From a checkpoint of a small transformer trained on Wikipedia: RMSNorm before each block.
Each number is 200 + 20 x the weight over its row's rms, rounded and kept within 0 to 999. Layers, rows and columns count from 0. The size before them is the row's rms in percent of the matrix's.

# up: layer 9 MLP up, 512x192, rms 0.0967, rows 61-84, columns 96-191
# down: layer 9 MLP down (transposed), 512x192, rms 0.0964, rows 61-84, columns 96-191
# gate: layer 9 MLP gate, 512x192, rms 0.102, rows 62-85, columns 96-191
up61,096,205,193,184,205,202,220,190,204,214,196,179,231,228,175,172,182,162,177,239,215,169,208,176,207,201,202,203,190,195,187,192,190,167,215,178,222,198,214,210,209,190,196,224,188,219,208,191,258,192,189,216,193,211,183,150,236,231,185,194,183,197,238,201,176,204,151,174,191,165,189,213,222,174,228,217,221,173,179,186,217,191,222,180,194,214,187,226,202,176,224,215,251,214,177,177,181
down61,097,198,173,208,200,209,160,178,201,225,154,202,232,210,189,185,164,175,212,177,184,198,207,193,188,187,244,253,193,190,202,211,179,184,209,194,210,184,192,168,207,172,217,178,196,176,184,249,194,205,204,220,176,208,172,196,187,185,186,191,182,178,202,193,195,206,161,218,216,147,184,199,203,178,185,193,237,201,156,185,186,200,204,211,213,203,202,186,191,194,226,205,239,219,234,183,172
gate62,110,208,192,196,203,192,220,176,213,217,235,198,201,184,170,201,175,161,201,200,176,171,193,215,197,216,198,238,223,205,186,195,204,203,172,219,190,177,223,248,235,237,193,189,223,221,226,219,196,251,179,224,214,166,157,194,218,189,214,225,197,212,226,176,217,185,164,214,217,182,202,224,177,186,200,219,195,210,196,197,182,224,217,189,167,199,198,199,191,193,222,241,185,220,260,217,202
up62,102,209,217,200,212,180,177,217,177,209,166,201,222,194,193,217,186,213,198,171,174,239,191,220,243,220,192,181,212,219,204,184,181,196,232,194,231,198,175,190,205,183,211,221,223,192,173,181,198,191,203,192,198,196,256,179,210,228,193,188,183,179,219,213,192,177,217,205,189,176,174,226,212,224,213,188,209,218,182,210,169,193,208,160,230,230,205,237,214,210,211,193,186,221,217,189,203
down62,099,228,211,178,212,208,229,221,203,209,213,212,197,172,210,206,169,210,223,189,199,187,184,197,192,206,183,190,209,195,201,220,196,174,192,205,199,180,192,199,205,174,214,193,193,220,199,198,210,208,186,217,200,247,210,206,201,165,213,204,177,181,249,206,217,186,218,188,192,191,194,248,205,236,216,243,190,222,181,173,202,179,249,205,208,211,172,228,235,196,248,242,195,203,213,205,202
gate63,096,221,207,221,184,197,194,205,227,223,169,187,206,193,188,226,206,227,190,187,190,183,209,201,192,236,182,214,216,214,225,177,221,170,196,193,213,209,147,216,176,227,167,217,205,190,207,215,242,186,161,198,214,205,195,219,204,246,211,214,210,224,194,198,214,242,164,218,210,204,223,211,209,215,181,162,213,186,169,172,205,217,175,183,186,214,215,192,201,235,207,202,196,205,211,194,207
up63,100,180,170,234,214,167,198,241,166,219,151,186,199,192,197,185,228,228,191,169,205,227,212,230,178,186,155,204,188,203,170,171,186,188,185,200,210,215,200,181,213,212,181,205,199,202,200,201,228,206,213,187,227,182,157,188,192,207,200,213,160,204,209,208,198,189,187,187,214,205,237,191,189,211,196,196,150,174,217,205,197,196,194,173,175,202,230,232,228,205,223,185,215,205,181,213,186
down63,099,203,180,212,214,229,224,216,191,173,187,191,147,196,192,189,164,199,211,181,212,202,229,187,216,215,203,216,182,178,193,226,180,199,192,205,224,179,224,232,201,220,190,216,233,188,216,188,197,199,216,210,216,178,184,169,189,204,215,197,242,222,168,221,193,191,221,227,176,174,185,189,204,221,225,229,216,193,186,242,206,198,231,170,222,185,211,196,203,201,242,189,162,206,180,219,194
gate64,106,197,175,214,200,236,240,217,194,192,198,218,230,236,204,203,185,179,160,197,189,175,175,158,196,218,171,218,205,209,220,211,198,194,211,212,184,204,223,202,203,178,178,171,187,215,177,184,215,189,169,204,226,179,182,173,251,160,236,216,170,172,168,229,227,216,187,191,225,191,186,168,212,198,174,178,174,191,181,225,200,184,190,216,200,180,201,219,211,201,173,223,233,181,188,198,238
up64,100,185,223,203,182,206,179,221,203,175,196,231,218,199,190,189,233,185,218,218,183,184,186,210,216,202,198,188,228,189,171,177,213,160,162,189,202,203,186,233,227,208,164,193,190,187,195,212,202,192,191,220,158,171,182,192,220,193,207,177,181,219,248,210,214,206,207,221,219,174,203,217,178,213,242,230,184,168,183,189,180,196,211,205,165,188,198,201,225,225,208,203,215,207,224,174,213
down64,102,220,192,213,169,187,166,206,203,158,207,172,171,170,195,187,198,202,182,199,188,215,192,224,194,184,246,175,194,221,194,221,204,180,222,205,168,183,198,211,182,179,194,211,188,175,209,216,197,206,193,190,223,212,210,212,197,198,215,249,237,194,178,180,159,221,211,182,225,204,214,218,167,172,187,201,197,216,224,203,230,229,184,195,198,213,205,178,189,198,188,211,181,176,186,189,238
gate65,097,246,222,187,166,187,214,197,200,179,205,191,202,190,207,202,213,209,203,164,198,210,197,183,188,203,205,194,163,206,218,213,239,218,217,181,206,191,209,228,177,202,194,187,204,220,197,206,228,186,193,130,215,172,200,201,174,212,169,177,190,173,190,218,190,163,163,231,230,186,189,205,216,216,210,180,197,203,234,152,195,171,210,198,222,207,172,198,214,222,193,224,228,202,169,205,203
up65,100,186,177,214,185,198,216,194,222,210,180,209,192,189,201,193,197,185,210,203,203,187,203,161,192,228,204,161,197,210,216,231,208,198,228,207,179,247,183,205,203,180,184,182,164,217,201,205,206,209,208,215,210,164,240,198,156,199,198,243,214,188,184,205,181,185,197,204,224,181,228,229,205,186,206,213,205,199,173,174,170,226,191,207,242,166,190,217,193,204,182,213,220,197,205,182,210
down65,098,191,234,164,156,210,219,218,174,174,195,223,227,239,199,198,210,190,196,230,215,174,191,171,208,184,219,207,197,198,201,204,251,223,180,219,228,223,204,245,172,179,195,180,225,174,190,199,192,203,225,193,191,166,209,162,197,193,191,180,210,215,207,220,183,191,239,212,209,203,191,182,198,195,204,170,242,205,174,174,181,171,217,189,246,194,223,194,207,182,209,191,209,230,198,190,215
gate66,103,238,217,204,186,197,216,191,240,184,201,227,198,163,183,221,240,226,198,177,186,213,198,210,191,205,198,213,172,186,195,200,201,176,219,213,203,194,194,196,185,223,179,156,174,221,226,220,219,213,210,228,195,223,193,222,216,216,205,184,225,240,188,250,242,191,208,212,206,194,192,188,226,159,158,155,213,185,191,196,240,176,220,219,242,236,172,210,226,212,192,217,182,190,204,201,203
up66,096,218,217,208,201,198,210,196,215,155,218,185,218,182,204,163,206,240,210,177,190,160,217,208,180,209,185,218,239,235,200,183,229,177,212,201,172,186,191,193,190,185,217,155,233,219,227,201,203,168,186,174,213,192,225,213,220,242,203,199,169,219,186,236,181,222,227,189,184,206,205,183,211,194,194,161,201,190,202,198,228,228,210,208,189,178,221,230,210,187,215,229,214,237,222,184,203
down66,099,161,200,177,240,183,189,181,228,228,209,182,171,203,216,227,195,209,229,200,189,177,171,192,214,224,189,223,179,211,184,203,223,179,191,204,180,198,202,178,193,203,206,217,194,198,191,215,181,205,193,225,167,222,194,176,198,232,206,186,206,188,183,187,194,164,182,206,222,209,179,188,216,184,238,231,191,209,208,214,184,222,156,219,195,189,202,182,200,206,222,233,205,226,196,186,182
gate67,094,186,205,195,216,178,204,196,216,234,191,206,194,179,229,197,189,192,205,180,203,176,215,199,208,220,183,218,198,192,203,201,206,174,214,242,207,223,195,217,194,142,213,194,195,194,179,178,168,208,195,196,170,196,207,208,184,205,198,181,168,177,212,205,187,207,203,213,206,168,217,164,195,153,220,213,218,177,235,189,214,207,226,225,179,233,187,238,170,186,198,209,176,226,228,186,198
up67,097,194,205,189,193,189,192,174,221,227,170,214,204,211,189,156,200,191,173,203,180,207,221,179,192,202,183,210,240,219,223,167,214,179,209,226,181,226,195,246,222,202,189,183,190,200,193,187,171,180,187,202,222,210,205,189,168,173,201,173,229,205,196,214,164,191,237,243,228,236,232,192,190,200,177,214,235,151,206,210,211,181,215,213,180,191,192,207,155,200,215,199,197,197,205,180,196
down67,096,209,190,180,204,186,192,220,213,215,209,195,196,181,196,204,201,219,218,185,173,214,190,213,194,203,223,177,200,185,192,190,175,229,231,193,191,205,180,223,216,208,174,193,208,226,206,202,217,210,180,227,212,220,187,183,241,233,207,221,204,218,165,237,245,208,245,243,203,232,187,180,249,209,201,225,152,211,209,198,220,204,180,196,199,190,194,223,185,208,213,204,201,187,220,214,210
gate68,096,210,207,227,191,199,241,171,194,201,188,216,225,196,223,214,212,181,175,169,176,164,205,211,184,219,180,195,214,188,199,249,187,214,178,171,185,200,189,196,227,177,211,182,216,171,220,220,195,229,208,245,207,191,191,185,234,222,230,195,175,205,227,198,195,239,178,184,204,194,198,175,227,177,175,194,205,237,216,226,234,189,215,207,205,217,190,206,221,181,211,195,204,223,203,204,225
up68,093,178,176,199,226,204,190,181,205,207,172,192,179,185,245,218,191,192,210,171,196,212,209,181,172,246,213,188,219,184,214,226,181,169,181,198,205,173,165,183,201,204,238,208,215,188,194,218,196,189,213,227,177,206,174,217,206,242,214,224,211,207,195,177,192,214,168,169,198,253,204,185,205,184,221,225,222,204,173,204,178,223,197,196,242,186,171,216,200,223,227,147,179,203,194,218,188
down68,093,167,182,201,190,235,198,185,200,193,179,183,200,204,201,174,171,199,214,233,198,191,253,233,180,222,205,208,218,200,207,204,232,206,182,201,223,208,183,188,173,175,220,213,189,218,216,190,179,199,170,194,196,195,194,197,217,210,181,204,196,186,218,168,180,210,198,203,193,193,205,214,240,213,259,207,219,194,186,190,215,190,228,169,222,163,182,164,194,222,213,217,218,160,204,218,193
gate69,092,204,211,185,189,196,215,184,235,204,199,232,176,192,210,207,188,220,211,185,235,226,203,204,187,211,207,232,181,175,207,191,191,166,209,207,192,187,201,223,169,201,207,215,182,186,197,224,222,186,199,199,178,187,177,205,220,213,196,191,174,195,220,184,214,165,192,203,166,199,174,205,218,169,206,214,204,207,185,197,173,223,204,205,223,213,258,192,242,221,216,226,173,203,201,231,202
up69,098,237,200,209,209,224,203,217,221,178,160,214,204,202,192,223,194,193,182,188,204,177,182,188,229,210,188,227,181,190,200,181,209,192,218,205,170,163,194,197,192,206,242,189,213,190,194,186,222,211,238,190,191,181,197,207,213,217,230,186,176,209,211,162,175,208,212,174,214,208,213,159,198,184,210,233,169,185,187,171,198,173,149,221,222,207,205,219,211,174,195,193,145,209,180,185,155
down69,098,230,200,222,202,171,213,195,210,217,189,180,200,209,197,187,188,155,214,219,203,197,191,171,229,184,211,175,230,189,218,174,190,170,194,198,207,207,187,194,185,205,210,217,220,217,225,220,234,217,187,202,196,190,187,223,162,214,198,203,207,202,197,219,219,179,215,200,237,228,175,208,215,170,163,248,178,203,183,211,199,174,227,168,203,203,208,180,230,193,199,186,201,175,215,191,203
gate70,102,214,189,200,231,210,195,207,180,205,197,203,215,208,233,218,199,206,176,208,186,179,201,205,205,172,208,201,181,228,213,205,174,209,218,189,222,180,193,218,154,203,175,211,186,204,198,188,194,186,227,188,219,226,224,172,210,205,204,199,212,193,207,230,156,203,196,244,211,209,194,184,197,171,173,184,157,207,210,231,201,209,172,209,190,257,227,196,152,212,182,225,199,180,179,184,190
up70,103,204,167,200,197,206,189,228,246,189,213,206,215,174,192,213,171,209,229,216,243,226,207,205,169,227,228,226,181,220,263,215,164,242,213,216,163,194,220,189,183,194,184,174,211,224,203,212,202,186,198,199,190,239,213,241,195,232,195,185,168,198,193,216,207,201,232,224,192,211,204,180,227,193,186,181,179,214,204,182,213,191,187,208,200,197,221,181,215,187,202,178,198,192,223,215,208
down70,106,168,219,189,221,209,196,202,205,199,180,216,221,224,217,192,214,184,168,216,184,224,217,165,206,183,197,217,206,178,196,186,211,219,191,199,198,199,244,213,218,236,209,189,228,195,161,181,175,195,208,199,207,185,164,213,212,217,198,160,225,261,172,213,229,198,226,213,204,181,214,188,188,208,213,187,192,202,221,171,183,174,209,204,199,197,184,173,174,209,195,230,159,179,183,202,194
gate71,095,204,220,186,191,192,169,187,186,220,196,234,186,172,153,188,205,185,175,197,209,183,237,176,225,178,206,188,201,205,174,192,224,213,151,191,196,208,213,229,226,215,178,170,190,191,196,205,191,199,214,221,221,192,182,190,196,181,150,212,203,188,182,212,204,202,205,234,196,196,207,213,187,198,184,195,231,205,186,187,173,222,201,187,185,205,209,215,211,206,210,207,182,223,190,210,203
up71,094,216,188,208,244,203,179,193,184,178,208,181,259,192,213,208,221,172,247,183,195,161,220,192,220,210,189,229,174,209,195,184,177,182,205,152,204,174,166,195,177,228,182,227,212,208,214,191,241,198,188,201,180,232,188,200,212,214,172,191,252,198,198,205,199,210,178,206,212,177,204,186,218,171,218,199,213,206,197,168,215,215,174,194,226,178,187,201,212,196,216,175,193,184,159,224,189
down71,097,183,178,214,197,208,228,216,204,211,168,190,231,230,193,183,208,194,174,197,173,219,215,193,182,214,201,229,233,185,215,187,195,204,227,243,189,190,222,210,191,185,207,239,191,219,185,190,220,203,199,202,209,195,233,202,196,210,205,205,185,205,209,192,190,205,217,193,192,190,189,220,216,169,211,212,161,211,175,191,223,216,199,191,208,196,201,242,180,187,210,180,195,204,223,209,200
gate72,107,174,178,229,174,232,227,209,205,220,169,216,199,196,198,186,188,211,184,227,235,159,250,212,238,223,188,214,191,201,201,208,238,169,203,196,198,184,175,213,228,199,170,237,198,189,169,230,192,228,222,191,171,230,173,161,232,204,184,238,193,196,210,192,206,163,209,191,176,167,202,175,176,197,241,204,194,237,225,192,197,184,179,230,188,198,213,211,233,182,208,191,201,226,185,228,226
up72,103,203,204,176,238,214,196,215,192,210,174,209,165,168,245,215,200,200,197,180,218,189,181,225,198,195,170,221,210,220,194,202,195,222,196,206,155,183,194,198,208,202,164,199,205,199,196,184,179,213,237,192,192,184,186,193,215,178,183,172,196,182,203,200,211,180,186,204,198,214,186,137,198,261,172,193,187,209,205,226,236,160,195,204,204,190,185,227,211,226,205,210,195,227,205,197,212
down72,104,198,212,220,219,203,247,170,194,212,204,189,180,173,197,225,169,195,224,194,166,213,203,214,195,201,184,172,216,236,186,197,204,225,210,214,213,202,198,236,198,176,152,170,165,202,200,234,218,214,173,183,230,182,217,233,188,205,184,187,202,210,229,220,195,196,179,198,196,185,210,190,211,193,172,200,184,204,241,192,210,185,200,191,222,187,215,229,177,200,203,177,212,187,213,197,222
gate73,102,208,233,235,205,202,219,204,186,200,217,188,211,201,188,220,200,199,182,216,196,214,211,204,231,185,209,167,174,175,213,181,211,177,238,198,217,200,218,160,211,232,196,219,183,230,206,193,172,237,217,177,224,189,184,216,205,215,210,188,200,189,170,192,196,200,197,181,215,252,199,208,236,193,194,219,165,230,199,202,205,225,203,241,189,185,202,214,206,189,196,189,166,221,245,210,201
up73,104,211,191,215,204,200,203,217,194,205,194,210,210,246,206,221,243,186,221,225,232,190,184,204,181,192,214,199,200,180,164,192,202,187,178,188,187,268,200,221,191,175,191,222,182,204,184,202,203,171,185,199,163,186,182,199,188,208,209,203,197,215,208,200,202,231,207,187,211,186,156,203,175,196,188,198,216,179,222,210,173,201,189,213,199,194,180,170,184,183,201,187,225,191,198,185,199
down73,100,223,190,212,191,172,189,158,207,215,233,215,191,192,189,223,196,190,209,190,234,206,183,189,210,201,198,223,191,177,225,206,203,199,192,212,201,234,202,180,177,206,218,180,227,189,210,196,191,192,162,205,198,216,181,163,173,236,186,213,185,241,169,193,210,231,191,200,173,188,238,168,190,175,217,171,237,177,225,194,206,209,182,163,181,193,207,180,186,189,238,192,198,201,188,201,202
gate74,104,203,213,216,223,192,216,227,214,219,212,165,170,231,175,152,188,218,169,177,215,234,159,194,207,227,202,212,153,179,204,196,192,230,192,216,192,235,200,194,193,154,233,145,202,236,203,185,217,223,244,215,217,219,192,205,226,193,185,226,210,200,227,229,194,172,169,193,210,167,201,214,225,187,215,197,188,209,193,200,190,193,228,184,206,199,168,168,192,207,180,205,218,204,213,207,253
up74,106,207,240,183,198,176,215,203,188,201,230,215,171,181,210,176,227,189,213,161,203,235,197,226,189,205,250,233,211,178,224,203,217,246,192,203,195,215,213,186,212,213,211,190,183,194,159,195,197,200,198,172,202,238,169,235,183,200,195,201,177,169,180,220,168,205,202,189,189,223,227,190,208,179,212,186,200,181,200,178,213,202,183,193,201,172,229,191,192,200,193,217,174,175,184,199,170
down74,105,203,154,178,228,218,181,203,194,166,219,195,203,200,159,205,201,226,175,212,179,253,177,158,209,194,205,196,200,199,185,223,215,208,222,219,255,149,183,208,209,175,179,193,201,238,197,195,194,177,208,203,199,200,180,186,210,208,213,200,253,224,194,188,208,192,218,189,209,204,189,174,205,208,197,200,205,209,212,177,178,209,222,209,221,213,214,223,212,197,185,226,214,187,206,203,221
gate75,100,233,212,241,205,212,252,200,185,206,191,213,213,229,224,166,239,195,181,201,223,190,231,208,212,222,196,200,208,156,204,212,192,182,215,220,185,196,200,206,184,189,227,178,207,217,200,192,186,201,211,213,188,205,199,242,225,188,189,184,200,200,156,163,194,201,201,196,182,218,203,152,216,208,215,191,159,209,238,199,202,206,170,198,180,178,196,242,197,170,206,238,190,180,194,190,199
up75,100,194,205,190,207,199,192,192,184,177,174,199,226,206,248,238,187,169,226,222,168,183,194,202,214,182,181,202,208,159,223,213,161,209,201,219,206,172,260,206,206,207,204,233,198,211,211,188,222,213,190,192,194,175,214,191,205,209,216,183,180,204,236,200,194,184,173,218,223,195,238,188,167,164,228,199,182,167,225,208,182,170,213,166,195,169,228,206,195,214,191,207,215,191,209,192,187
down75,104,217,179,199,199,163,164,195,212,188,177,217,195,227,218,194,206,184,208,208,218,211,160,211,221,205,193,189,182,186,186,205,197,227,195,202,193,198,209,183,189,222,217,223,205,220,204,228,210,211,154,211,196,229,201,165,192,192,207,202,190,210,209,195,198,203,194,189,220,189,188,195,164,177,180,147,211,182,175,232,217,204,190,185,154,204,189,183,190,207,188,213,172,205,166,170,186
gate76,096,204,162,192,197,233,196,171,242,181,188,206,204,203,215,227,186,252,196,199,251,246,166,180,193,230,208,178,172,184,206,191,212,207,217,183,176,192,216,213,211,215,196,218,178,210,219,211,195,216,224,208,194,179,176,239,222,215,213,192,203,164,227,198,210,171,216,158,220,171,173,202,202,179,236,197,193,205,186,210,187,201,209,187,186,185,217,215,181,210,172,191,208,181,225,220,209
up76,095,204,216,214,223,196,190,173,173,233,177,184,191,209,184,205,196,172,190,196,179,174,222,248,195,225,208,201,198,224,208,207,174,217,205,195,191,204,202,228,205,207,173,234,174,214,200,189,223,223,175,195,195,172,228,184,221,204,197,212,202,212,216,214,194,183,195,202,167,231,191,181,173,219,213,223,179,201,181,164,194,193,208,190,176,188,148,205,245,165,217,192,170,192,172,167,198
down76,089,176,197,212,231,213,233,212,206,211,209,209,194,179,197,175,200,170,223,182,162,198,221,161,183,195,220,215,191,193,199,230,197,239,199,194,196,213,205,120,187,235,205,164,185,185,186,203,179,163,178,200,207,226,187,195,208,186,179,209,163,168,187,208,176,210,203,206,185,165,200,221,206,199,164,196,183,195,216,202,203,209,205,213,169,178,198,209,223,209,200,246,197,190,218,204,209
gate77,103,213,223,192,215,193,211,209,222,175,173,205,199,213,184,183,208,192,170,190,175,183,208,224,207,186,193,192,183,175,180,205,182,204,197,219,152,182,206,224,173,210,176,190,180,207,209,171,197,202,235,175,201,220,163,209,181,187,193,185,225,205,183,222,184,172,221,195,187,212,200,191,202,172,212,200,182,179,218,182,191,173,176,220,147,217,238,237,212,177,209,206,205,190,170,180,207
up77,102,184,195,182,220,192,185,220,202,228,204,231,167,177,215,191,187,199,189,189,190,169,217,168,195,227,191,133,217,202,192,194,179,163,205,182,211,219,213,232,189,204,213,172,213,206,190,190,254,199,203,206,214,190,213,197,162,167,203,201,226,188,226,185,176,154,207,220,223,197,204,192,201,195,178,223,248,179,196,232,212,190,215,205,203,200,232,205,211,240,204,179,214,200,193,194,186
down77,102,240,227,167,218,187,179,200,199,177,207,218,224,171,203,191,193,223,187,158,200,227,161,247,235,179,251,202,211,201,170,177,204,206,213,202,185,235,195,180,227,177,169,191,199,185,205,191,178,197,171,186,202,227,195,205,211,200,189,187,168,189,222,203,198,219,171,214,209,193,206,214,202,209,206,202,200,197,188,187,184,201,220,184,187,185,189,204,209,172,225,223,197,180,229,200,228
gate78,085,197,211,210,196,178,212,181,204,247,200,196,187,170,217,225,192,199,166,202,195,229,210,163,201,220,247,195,202,197,203,221,201,167,227,177,209,210,223,176,168,187,204,198,246,228,194,209,210,194,204,225,183,192,189,211,208,232,196,211,203,201,171,193,197,191,218,223,199,228,212,176,210,211,238,226,188,195,207,161,230,214,179,229,169,222,195,230,222,212,192,210,173,197,242,185,205
up78,099,205,200,234,182,192,206,219,170,183,161,196,199,202,218,200,186,177,177,207,153,188,192,229,198,213,214,163,175,172,203,233,202,215,191,197,200,182,245,219,236,204,222,179,208,171,185,191,226,196,202,203,183,192,208,188,212,214,178,179,210,196,218,137,197,189,189,221,179,245,203,200,216,177,225,221,186,217,225,214,223,179,168,196,204,189,206,226,198,220,198,211,179,213,198,207,205
down78,100,163,204,185,202,186,199,186,195,217,192,174,222,196,203,206,216,194,197,211,191,188,172,173,192,213,214,192,184,190,209,221,231,200,213,239,192,182,238,204,185,194,228,210,218,197,207,204,180,222,214,163,188,187,181,230,172,222,174,227,194,199,171,208,226,186,175,227,186,199,206,211,208,189,222,223,180,165,234,197,193,176,217,203,200,148,219,210,223,202,206,185,185,192,211,192,201
gate79,105,189,219,221,214,197,209,160,204,231,253,226,180,210,197,180,199,159,178,187,216,185,192,196,192,234,180,168,199,180,193,191,211,185,274,187,193,200,222,206,163,200,179,181,173,186,194,205,196,234,213,220,194,222,146,209,205,214,189,215,223,180,197,191,213,204,215,229,196,206,214,226,180,208,166,155,234,227,192,190,207,220,218,192,186,185,217,232,207,205,179,224,246,208,194,206,222
up79,103,200,262,187,234,213,211,193,167,183,227,214,194,200,201,185,187,193,203,169,184,207,194,239,156,198,248,189,192,180,196,195,178,204,158,214,211,224,193,189,196,191,210,195,204,201,207,201,189,174,259,198,233,195,163,177,228,204,214,249,196,184,229,209,205,180,213,213,207,197,189,182,210,197,197,195,236,215,207,200,184,213,224,200,262,182,188,244,207,224,205,181,188,197,199,215,182
down79,105,191,189,220,175,216,197,185,230,195,220,215,203,186,196,207,223,191,187,233,182,221,250,184,207,207,179,179,220,185,181,217,176,193,206,194,207,169,198,160,189,233,208,197,207,200,225,147,209,174,187,184,213,203,183,194,205,194,203,225,181,160,187,184,206,180,235,173,215,202,194,211,188,184,209,184,179,217,201,196,187,206,169,177,213,193,199,192,200,184,189,232,191,195,209,245,175
gate80,095,211,202,190,212,201,230,181,204,226,199,177,197,195,187,218,221,226,222,180,173,196,205,179,183,237,196,206,188,205,207,222,193,207,205,159,202,205,186,199,184,173,149,197,211,172,213,196,198,201,184,228,201,202,187,233,188,178,239,174,199,192,174,218,186,180,204,189,207,185,187,199,238,237,216,216,203,180,202,183,161,196,207,166,201,177,189,182,194,190,217,186,183,222,172,208,253
up80,097,171,198,192,197,209,210,209,213,210,222,199,199,246,191,191,219,190,173,151,201,221,213,187,205,201,202,206,185,225,178,161,215,216,158,183,222,213,226,201,196,183,159,192,221,201,179,205,227,190,184,236,200,239,181,187,204,221,187,209,184,179,212,189,172,190,186,198,197,200,235,212,187,194,187,217,172,191,235,193,189,211,215,202,193,207,176,189,210,212,229,170,221,184,188,177,269
down80,099,196,207,197,172,231,239,199,192,216,176,205,217,210,216,211,219,209,220,181,184,209,182,197,174,219,202,201,204,235,237,192,185,183,175,199,193,210,199,200,159,187,184,193,241,206,196,215,175,196,191,185,197,205,189,209,233,206,244,205,239,218,209,185,222,205,227,216,219,224,188,196,266,188,213,192,180,173,198,158,208,161,251,234,205,196,197,224,152,202,192,184,186,193,199,235,204
gate81,085,198,199,239,177,192,193,214,198,198,229,212,175,208,207,161,216,190,204,195,210,201,228,153,219,217,197,170,186,215,156,192,186,173,211,222,194,213,182,153,178,248,195,182,206,212,221,190,188,170,205,197,233,237,185,215,190,212,181,180,189,203,196,196,201,179,205,192,178,210,190,164,197,177,228,204,185,211,205,188,173,196,189,205,167,192,179,236,203,216,177,231,231,230,197,178,192
up81,094,223,210,223,187,138,183,230,203,204,180,188,203,218,198,179,189,211,238,238,193,150,182,178,224,194,186,185,203,229,232,198,225,201,190,170,240,186,190,189,194,243,208,202,209,205,187,208,178,212,195,226,199,189,242,191,194,172,204,209,195,189,219,209,163,210,193,172,200,194,190,219,195,190,216,205,181,219,188,195,137,189,216,175,202,215,171,210,188,192,227,210,250,201,188,190,216
down81,092,161,178,181,218,210,193,211,171,200,206,196,217,206,215,223,209,209,177,186,197,229,222,208,221,192,210,234,202,200,230,249,208,207,183,211,211,209,217,182,181,190,180,185,182,207,197,170,175,196,238,175,199,202,191,235,209,207,201,207,217,226,167,198,194,189,211,200,170,213,216,198,226,204,233,199,189,208,213,181,217,202,203,162,210,174,199,190,181,214,186,176,178,223,196,203,234
gate82,096,221,227,220,175,225,209,167,226,163,226,220,181,178,234,181,203,192,172,204,233,219,181,204,167,222,219,175,182,201,196,190,242,210,181,172,205,211,181,208,217,186,202,188,208,200,184,205,219,248,186,228,222,206,168,197,214,182,197,232,203,156,227,211,201,193,198,216,196,186,193,207,220,208,206,169,201,198,184,205,199,181,221,259,198,207,227,198,218,207,199,186,203,184,212,215,206
up82,093,207,193,205,175,170,176,188,161,179,209,212,190,213,203,230,173,178,213,166,184,184,188,171,152,215,235,207,178,208,175,182,186,221,211,217,193,220,219,191,199,210,220,164,174,208,209,182,216,201,182,191,179,221,202,180,180,204,189,189,207,235,187,176,198,180,217,238,215,247,193,205,211,195,184,183,223,196,228,178,188,229,149,165,222,184,215,189,206,207,202,220,253,203,159,186,209
down82,092,212,216,184,147,187,229,201,176,215,221,175,196,228,172,181,212,242,201,182,215,169,174,180,205,209,202,224,190,197,164,196,202,183,195,208,225,184,202,178,209,190,234,212,194,182,216,196,194,200,215,199,190,204,192,204,169,170,181,186,200,204,209,219,207,229,176,230,221,187,201,178,198,171,205,222,227,192,231,202,208,192,161,208,205,190,212,213,181,200,200,198,198,218,258,220,219
gate83,100,154,161,222,205,215,213,214,191,191,205,231,166,216,220,188,197,175,201,183,211,209,160,178,228,208,229,197,215,187,174,179,196,201,218,205,254,205,219,187,192,200,211,198,215,227,204,205,195,173,218,217,210,210,229,208,219,217,190,191,177,180,221,207,210,207,176,170,207,174,183,217,178,183,214,229,194,207,207,160,196,208,166,188,178,183,184,222,207,197,225,214,200,210,218,156,184
up83,098,217,229,169,191,208,209,221,217,193,185,164,212,198,186,204,212,210,238,213,195,213,218,198,228,169,180,202,212,215,209,228,206,222,211,191,180,186,192,174,218,215,227,223,180,165,197,214,177,191,206,211,203,177,177,211,185,201,164,203,195,214,229,169,223,212,181,203,206,179,164,194,204,207,233,202,211,202,187,174,195,209,227,190,152,193,200,189,205,199,224,177,212,212,239,156,200
down83,099,194,196,220,187,156,226,212,197,233,206,225,183,203,182,210,198,208,183,207,216,194,205,185,225,223,204,195,205,204,198,199,186,157,207,196,197,200,228,184,190,173,183,179,197,194,221,218,230,171,230,189,210,232,225,195,223,187,194,207,214,184,233,214,179,203,219,197,197,204,186,217,219,191,194,219,178,173,196,181,180,205,221,184,242,205,177,231,220,202,218,213,217,204,211,237,164
gate84,099,193,232,177,233,191,208,218,206,208,166,193,173,230,221,248,177,208,163,194,235,199,195,191,211,177,213,222,199,233,189,193,226,206,178,195,212,213,216,213,174,219,168,218,185,194,206,187,200,201,229,193,207,204,205,206,173,218,201,193,204,210,207,192,175,216,209,222,199,186,181,187,181,200,187,215,209,194,194,182,129,166,198,186,202,211,242,209,160,188,239,205,223,202,178,191,231
up84,102,132,234,200,269,221,176,175,237,182,207,235,210,219,195,187,180,206,177,230,201,175,220,187,205,194,207,206,218,206,201,197,170,193,203,219,192,207,200,237,205,210,225,171,201,223,184,178,204,221,231,196,222,206,178,212,238,170,183,239,194,235,179,233,206,212,228,205,220,166,187,192,196,229,215,214,222,181,192,194,196,194,199,202,201,199,212,211,168,189,222,197,198,220,175,204,216
down84,098,216,194,182,180,213,163,224,186,150,210,210,226,180,186,225,204,187,191,193,161,203,136,183,218,200,186,196,216,183,203,192,219,198,197,195,238,187,164,184,218,199,174,156,192,189,191,192,219,213,218,212,229,193,214,217,185,179,199,207,210,190,185,222,222,199,191,200,181,211,208,207,197,213,233,156,200,197,188,185,204,199,186,167,224,221,216,237,190,217,207,238,158,207,196,187,214
gate85,100,212,196,194,180,242,187,205,194,218,222,222,213,194,193,208,203,211,188,225,173,195,214,194,176,177,194,233,181,211,194,178,213,220,218,186,177,180,162,210,219,226,192,212,215,213,217,183,219,214,188,186,221,168,174,220,242,194,213,205,189,215,176,188,169,188,210,180,196,189,172,163,161,217,208,199,191,165,242,163,192,197,173,224,186,205,177,176,194,194,161,206,173,181,203,209,213